config.toml
num_hidden_layers = 13
hidden_size = 192
num_attention_heads = 6
num_key_value_heads = 2
head_dim = 32
intermediate_size = 768
vocab_size = 2048
hidden_act = "swiglu"
norm = "rmsnorm"
norm_place = "pre"
norm_eps = 1e-05
positions = "rope"
rope_theta = 1280.0
rope_fraction = 1.0
qk_norm = true
attn_scale = 0.177
bias = "none"
tie_word_embeddings = false
parallel_block = false
init = "normal"
init_std_qkv = 0.0377
init_std_o = 0.0
init_std_up = 0.0377
init_std_down = 0.0
optimizer = "adamw"
learning_rate = 0.00288
lr_mult_o = 1.13
beta1 = 0.9
beta2 = 0.99
lr_head = 0.0102
max_grad_norm = 1.0
warmup_steps = 339
schedule = "wsd"
decay_fraction = 0.662
decay_shape = "linear"
final_lr_fraction = 0.0
batch_tokens = 32768
max_seq_len = 128
doc_mask = true
train_tokens = 198800000
max_steps = 6067
dataset = "wikipedia_en"
Each number is 500 + 25 x the weight over the matrix's rms, rounded and kept within 0 to 999. Layers, rows and columns count from 0. Numbers have three digits each.

# up: layer 10 MLP up, 768x192, rms 0.11, rows 240-279, columns 48-95
# down: layer 10 MLP down (transposed), 768x192, rms 0.108, rows 240-279, columns 48-95
# gate: layer 10 MLP gate, 768x192, rms 0.114, rows 241-280, columns 48-95
up240:483560532533507493504480503490474498525519478457509512497493467520501504517541451507496529549468486491514562485482497492503512497477486519482514
down240:529469458497506517483518500554498477482485503491480520526491500518472489490473479474495492498494561484485505530540515529481537500502424545530455
gate241:471500551488495475453534523530516490505500527486519470475520530525487480525497493543481461455517532535479510469467498520506485458492489494518519
up241:509496505483512538493500515479485475530495518501541458485514483543499456502501462489554511500488501511486542519532505486541492542468525489498491
down241:494506496455495494492468449489492502467481487461475493546487476493500551493500496524513498535527465543504527509525530495523456445528502485496527
gate242:493544497479502516513508520486482491501438475468549514508501594494524448501512451494472483495522468529515524506467525477496486498483485526516468
up242:477504530512481495466465460542489503472506491503505468516490482506470506506467481538490496499577496518447483501482531507463533456487525496506471
down242:523509490496507522515523522535476484496522463518493463523527562518456504503467505473464498495501481511483510477467514491513497476502446490458511
gate243:463516497484528508511544489490529496511513530520492478506485514523506483527477527520458481472516486474487487518492477490496493477475445464408520
up243:502527515515501528485503479509505535465515512496478561479521531475496486529499529445482567480498507474508525474509512473525510511488547497459490
down243:513503541497513510457542491459545470509521489501509569516532482500471537496494485507469508501444514541477450515471476500523488480562503520461539
gate244:519467515474526512495491471541513503493470463487521489444516520502447499497462490443458496510479445514494514525501494526423490502518495495487484
up244:472496523492475497548488480558487524521526484510513508513502515501502516446510459476485506480531496504486477484511437505514534502531507511528508
down244:496461489520546488499512488490492454515488497530518504498493484518483518490500536504437483472504508523508522511481477462545499493503466478484485
gate245:502527547516535505513473499509504494476551507518461507483509540512455501492506448477526546499517496537520497476464515492492518502495457548501489
up245:533521487499509477533481498488508486484478495477470503488510501512516482453487494488512513517487517489488473462535515444533512521450497509520504
down245:505459540530555528491515523473477513467464487513478487524530514562544527490519486470482511532446515524467517490550470486504499543489566520474493
gate246:467538514497511472480510462501525504552480563450501506509493479488489493512492478521444509481506489485497503506452493528476467515487462514516507
up246:461512503496462478504491494524522463452500497476488491501469530483470515508544517526476543551505459509489528479489536539483475510511505483455481
down246:496484509462523473484487507502485475503548526478494474475480576479518545493481481541475513526524502485489425536542509524522473544508538468531514
gate247:492542498519475492486471496492548522487493475467487510514494510492501471533486489509489523508502484473482515525510508506494514516459488463451464
up247:498490512506493490521483521528482471498467498456517472482493510465484549506488509476531529527529516507565497484474489465478478490480497475507513
down247:519512486537489522497467507501513498462513489505498436559494461478538488513525505525460496501472525469503476546506529494542526480524543563518502
gate248:533468496476513554478465500510498440539487505465558505469479525488481509545545462559464473479495512476480538512467497426510478476470459525487523
up248:459527498527511461502508518520505550524531492552472524491494499522521485446462524518494473494516491515485482509526497508480547538504535544503462
down248:518492506514517530512480530503527478501504500486506460495512470498390480487464488488501481530485480489514502496494525465485487531502428454489501
gate249:505528519485469500518475510473478497493523488520478523497509534505489504524531447482476484431527489480482509534501478499505502477485468479505524
up249:478490520518492489532511504495492536484472459461477519494504487471477461515491517518496462495494505499511489486481554540498442536497514499503488
down249:493536521489458505486518502509491518537510510496500496483489503488498489473490506490461467516478498515509498497495488522501475468510339495485512
gate250:463522473457471478472504533531516486498470474483505511484518485472508480529513495512510517460521506556515516486483500526490551525487481511523504
up250:469511516499533455489457526521458498529489475483523476469534509475522472523513505507507485488467506473506531505480469474516521531513533505510500
down250:527521489503518535504477482519485553523461489491476512516509488502461469450508515487563538498495517507505473512561503473533474489495460505511504
gate251:494475522519488480529440529485505492470536465502496506494499517467515450517493467501503537450478501482478520521517549469477521514506477479444508
up251:504451502560510500483464454494478498484485495472532478534477486510481468458471476502486476505506465500515520513472499534482521521519504490479492
down251:503539496517475489516559492509501530496495482534517481487495534508463501474495482521523487503523532535498516513502511531525559504490420538549510
gate252:538505477506492455508494496516525509501565520473506486444484453478470464496486497466522491473483503471520510521530481498457506483522477502439523
up252:468520485510517502516503464502509491490490519525491488527545498475509501470456557550513515522512505510535480465497510453476490488526507501509542
down252:487512549504501544484528476523447484474511519513491533488525512430466519477500506484489502504516536498475551503514498459467524498506522477505534
gate253:497468460467517480487482532512501473486507478523480483498494511470531486524499500504505466519529505512492515481484506501498476498494486507477534
up253:483478508533515520494525489518496516535502510483511506487536487531477508469513523493541481532504521553492516540526520504489503455452484537495499
down253:475522493485494480507547490494458531499449535526519513494528520493469498543508518463482483517514472454504518521498479493471508489515440509499488
gate254:476556497507486512518539467483496508519495479508464498518496517506492513534509500503503468459500510485527531475486481536540493501479501487528500
up254:516488507492561477478509537481512452498496512503501522523471509489518463506467485520547472522497472538465501486519498494472583504519512500499479
down254:509509481538466499533452487534506517507492495464505504520490474562492542552510528497502526505514503507470508504476483479485517536504477540513493
gate255:499499512445526487503515511502501489501506478512522473514516542443458494541482482480498477497492518520508509498505521513496504468515468515448455
up255:529495532494446475512487496461514469521451502521493507483525512460513535460524494489456491482463534506524525497504510471493498481527498475486508
down255:443493523510502512485499501497481462511500449443514497523521453499534497492503502478482504462509483562474498486546491514478510443570460497529515
gate256:513514490541509500490477524503461530461462471462506518537536557523449493532521502497479495501534476521486519492511512468494533496534449513498461
up256:497547513493466481536502539503511504470494520531531453496476495470524540500477484505509484546547538503517489479497459512494495487495537472502498
down256:501548495524497514522511496504471516477484502508498506492541486516327544445509484487487472488489501484522455491509490497511513542484374532476480
gate257:498523476469464488540474483510505494496459480463505475492529528481482507500546494498475464483546508460466547464469487499526472483515459511501471
up257:503486520505536540541471487513481476459467501481541564482495502504483494520492497511511489555492469481482478543491516538510480512511476481462480
down257:504496461537493439499510425463484488509458472512504544494489482489540521513519461512508491496518481492529492498476507536494484515498538443488514
gate258:498543463508507499530521500496547490472514498483485521469460474517481514495507503534469519464502476457514502488522442526489510478480496490475524
up258:521487519521514472502533499505452527475515505506534492500520504463483468488502525473491485504504485562516523507485499484497469511518499464506480
down258:466513478559434507524541542515539541499484497502488449536509518475543499514508462490479513508510504471477506520497483457499482508513444495498537
gate259:527472518516475487510478477500505478513451461502517505473505557499501496534494527534503486480493500478513527491469514516470489536506485469508518
up259:503509479464535561444478554505481503479559515500466440513470449499500465466527504503458523482533502489469501487527506437493458470521520519481496
down259:522502515473517534479484516479534456480512515511493462491459502478390495464549535496523539478500521478506509456500509489461507517509421544524498
gate260:490545511485508509537498516490545511445499502459536498497522517466465518537467492454485525489546476470504496456468427509509488477476433474442513
up260:499545502483516487554500478507511480495491504471481535563476493488497521507508534524484500479515529541549512470471480502518518494512486539473491
down260:533504495475474473491545497529474453511509493517511512498490525468536459453478492525478452481540471509510488495501511476501490553494529551500493
gate261:491531520504497489488480534480536479520505457482467511528506485545507537546515508465527488486487484481481553530502425523530490505482453504494522
up261:534483488503537482465544549450511540476508435510503507548530499482485485488530504457477523518506490460471533506508487492476516529481518476485460
down261:473494493512544495510498487492497475517528501514510485482530532456461486526502511523521472522518506470530468508504479475534493512466483482477490
gate262:534499500466461441473481484515498493530530468529503511468484506479508488508496502522499514497538490488478514514515510493488534487503472473524542
up262:495513478486516499474515469501480472474492472505494460483466488501495487476497552467496532523537497517496457519544519484476503498443513510475521
down262:524515445497501524509491532537491502461486469492495523482496500519530478482527455471524486521519516489491519491491528546514505512499544531482553
gate263:499519521490449480456518492525482525481462461492509534493546511504483505485458521475490459499512500487527456508495529480496506475450488488513526
up263:493494516494529495521508508507530492511467452499490502515500512523461484488526548487496568495501492480507478516463503497488509516499492494491441
down263:473567508515533459473521497469496470477498495549508554466508514484515528524483488482485485514461513484468481529484446447531503527500528514512502
gate264:485517496478524483532473486520506486482478504494485479510511499494449491510498469506464502487564494524518459501523499514505476498506486502481531
up264:474515519526513542517519500526548490512462514519486477467488477485501496462499525523489515482485477497506479483489562557534486501463498513487505
down264:498498524493518460548484545484451445482509480516508473481517511499472491453488514507509451492501490528497450461493523478494474470525507503478521
gate265:483508513467483481468489556528493495478464503455496452528474487496466479580481510484478520457500524501500481507472482495499477477481484511482467
up265:535460513467429447476496490494471527481479520520479495500480531502483522476517488498474524544517480525500479493490468440500480530512497495533498
down265:500515524511512451524518476524516532508512467498468509501570513519493517523506500551524501496498508515503510500497477505517534504513548506519526
gate266:474573466477521474496515558478544526521503484516510505467479506508500491522519503494498484474486493466482503483513543479502491474471469505503532
up266:485492511511473524492505503483503493468550503497458494494541472543490517557514510512525530503511495470543513475521513456523482515515495485499502
down266:488478528503487507505501507446505516487512487460489472490520543529510483456469493525506530486488493496526538520523496510484508511527435485464494
gate267:527519504450479478524483505488512505512525454488501486504480520488502461510544504494503535461493480522503563521501502505506494468487470501493504
up267:470525493510500521503460492529528495502493484445515490550474485501487487497501543474457494499447467487513528466509513492509468531462492531516483
down267:485511493478507495500485527496481479547454511473541496519495445492563515526479482458495480491505462501563447508504478500528509470433522486467514
gate268:526497507502502538494441497464517437497495501505494473498512480560497522527514509515466525514503533483519526485520476538510468516531522493503499
up268:472504463565494469495512541482470537543485527457501499519527519512472506486519493483493505490492505513497488469478490500501479516496478538499493
down268:499469482489489486498431470484484440520478474506508510515507513539551488521508486470479496502490496516509516476504550516508471488512515528478477
gate269:536527500449461475516492505480484494515468452454477556532488536497442476493527441488490514491488459491504479528483470499449482460500477517540503
up269:525512507518478490507521464469507539470466457504470518474544527493498492555520470466476479492524493501493465504483515500490511492531503472504522
down269:469524540485521479492508515474506509437493509542516495499513499478534509504469539513484472477512510550467526517507524460508448496515551522516527
gate270:473499508509502465482498486525513484493510524506513485569496528467497503475466530488461484487536499487523475512457503511507503485500457491481489
up270:530516503540467496487497493508473527531557496494513513477489530520490493535498556533490502489537460528499523478543493509474529446484467495471524
down270:513533509513503468490529450508450513508480510491494511479489466475482508492484497544500529542485489476472502525521544483487511464506517495502502
gate271:531445485519519534520469518531474479472509488476442513496509496466467515486491497528488500515515486466489493525532488501508502490485487522530479
up271:494506487501493526465475469510541520516534548507523501478505501494488507499509508547485492520438455501545527537490507466482527535477502502521459
down271:519485441513521486540484509542511493530495468539466442514507548507532511555475482476544458480526503508532540536527494516470500502472510463547477
gate272:531496496478507471468505539486515487495550510486518512511445496463512534479493509459482489526516460516491519518489533501531483482461489512504532
up272:474500508491504475493497488457465517499498497492480491498463495569502505518512506520503505537485499509451465459501472467534536511515495505516521
down272:524528479475501451492535486467494479468524522502473502493491482498480496482539510486499501478475473535500480531429523509533483497507482502513534
gate273:544463519482522469572523500524566514511492483437550494460540490503496508552511490476455512533499439504501519481486521501508486472480514482530538
up273:495539498471498505492533504516492510495545514496512534478504501449515520482449493492463503510463483522520489516544454528496481481552479520470510
down273:522507535465537492485503496520490474494482517478527539495493493487554485468526491533535549509507481528472513508547467489512479490486541452436481
gate274:446459498528504513475543516479536492517440509498532540513519482451505468530486470486482497478504506506498473518447422497491480493466463511505500
up274:499501485516527555515508539514493508498529497530484498486482508480492566507499549502478513533510486481465481502499496499534509464478527504486497
down274:500471513506480511519516474498536513482489495501495514484485487493507478475516466538509510445422504539490476502479501482498512455506390496515545
gate275:509518487521501492501526489491506553525516501522519531498509496499498534493502476462493512473514531495479503526495454470479517519468478505493544
up275:498508524505523482463479507481490499442538480519497521508490506463490460500491504472513510462541499493486450480480524461548452479465479486488538
down275:499500528494462514509549508526528519518518463501541488488501504521463486531476505502504505473453454493493517493475509476515487515495447509499501
gate276:466477471461511560450492483473524495502539481515462471515567562450497505493521506531503484489439490522510538469480485535508497496506480493486489
up276:514501510532488469533503531498526461482506488510534512511496499493500476495482487506515482464517481492538469515500536540494508497503518534472498
down276:489509519478480498499496530492506502534477489496550477524498471506449528528484528493480509481479472479499468500514467517453591539502483511515525
gate277:499480490510481519474515490489480491492512499457465553528461534495494478598543477487467517467507488454477477523490464486516471476479421526479479
up277:491492511525512518512459539486472445507474485530506499487540505490471480534519506546511529502520476484476533511502518502521539500470511505512507
down277:487521474483483457474513503522521520506541456488502504508516478494539531508521457464548453480534446525497565492536485483494499451515530497508498
gate278:462581483499510467504500484522535518499520493515493484486488554507502521487492499494496468491540494496563512537442539501483490470471476497503486
up278:440463485514553522467501498495523466484489541536516477512510506451482482515503466466564483470500528513523497522483488505498471534496519497488471
down278:479489488466496558533472476479507513518532519519486504508501520489483568500556481504517479478526534482514484520522531511511534494479490464558500
gate279:489514473488517511466514527541495468495508517532498488525431518510485518507476453491514523491487497509502501500479468492484504467490466543516485
up279:503495508474531518543510510479512474505446423525517507520486468480489503482512480507518512495447488488482520523500453482507472479528520502515478
down279:483560517517523498515512534487486480545551520509483534464486486500522504482504476532518499473516526508501524524506529497515463469503581527547500
gate280:547542533483469483502510513503522480499469493516493551529530500557490539522500483456481484482521483459480491516507498492506465515455470516510528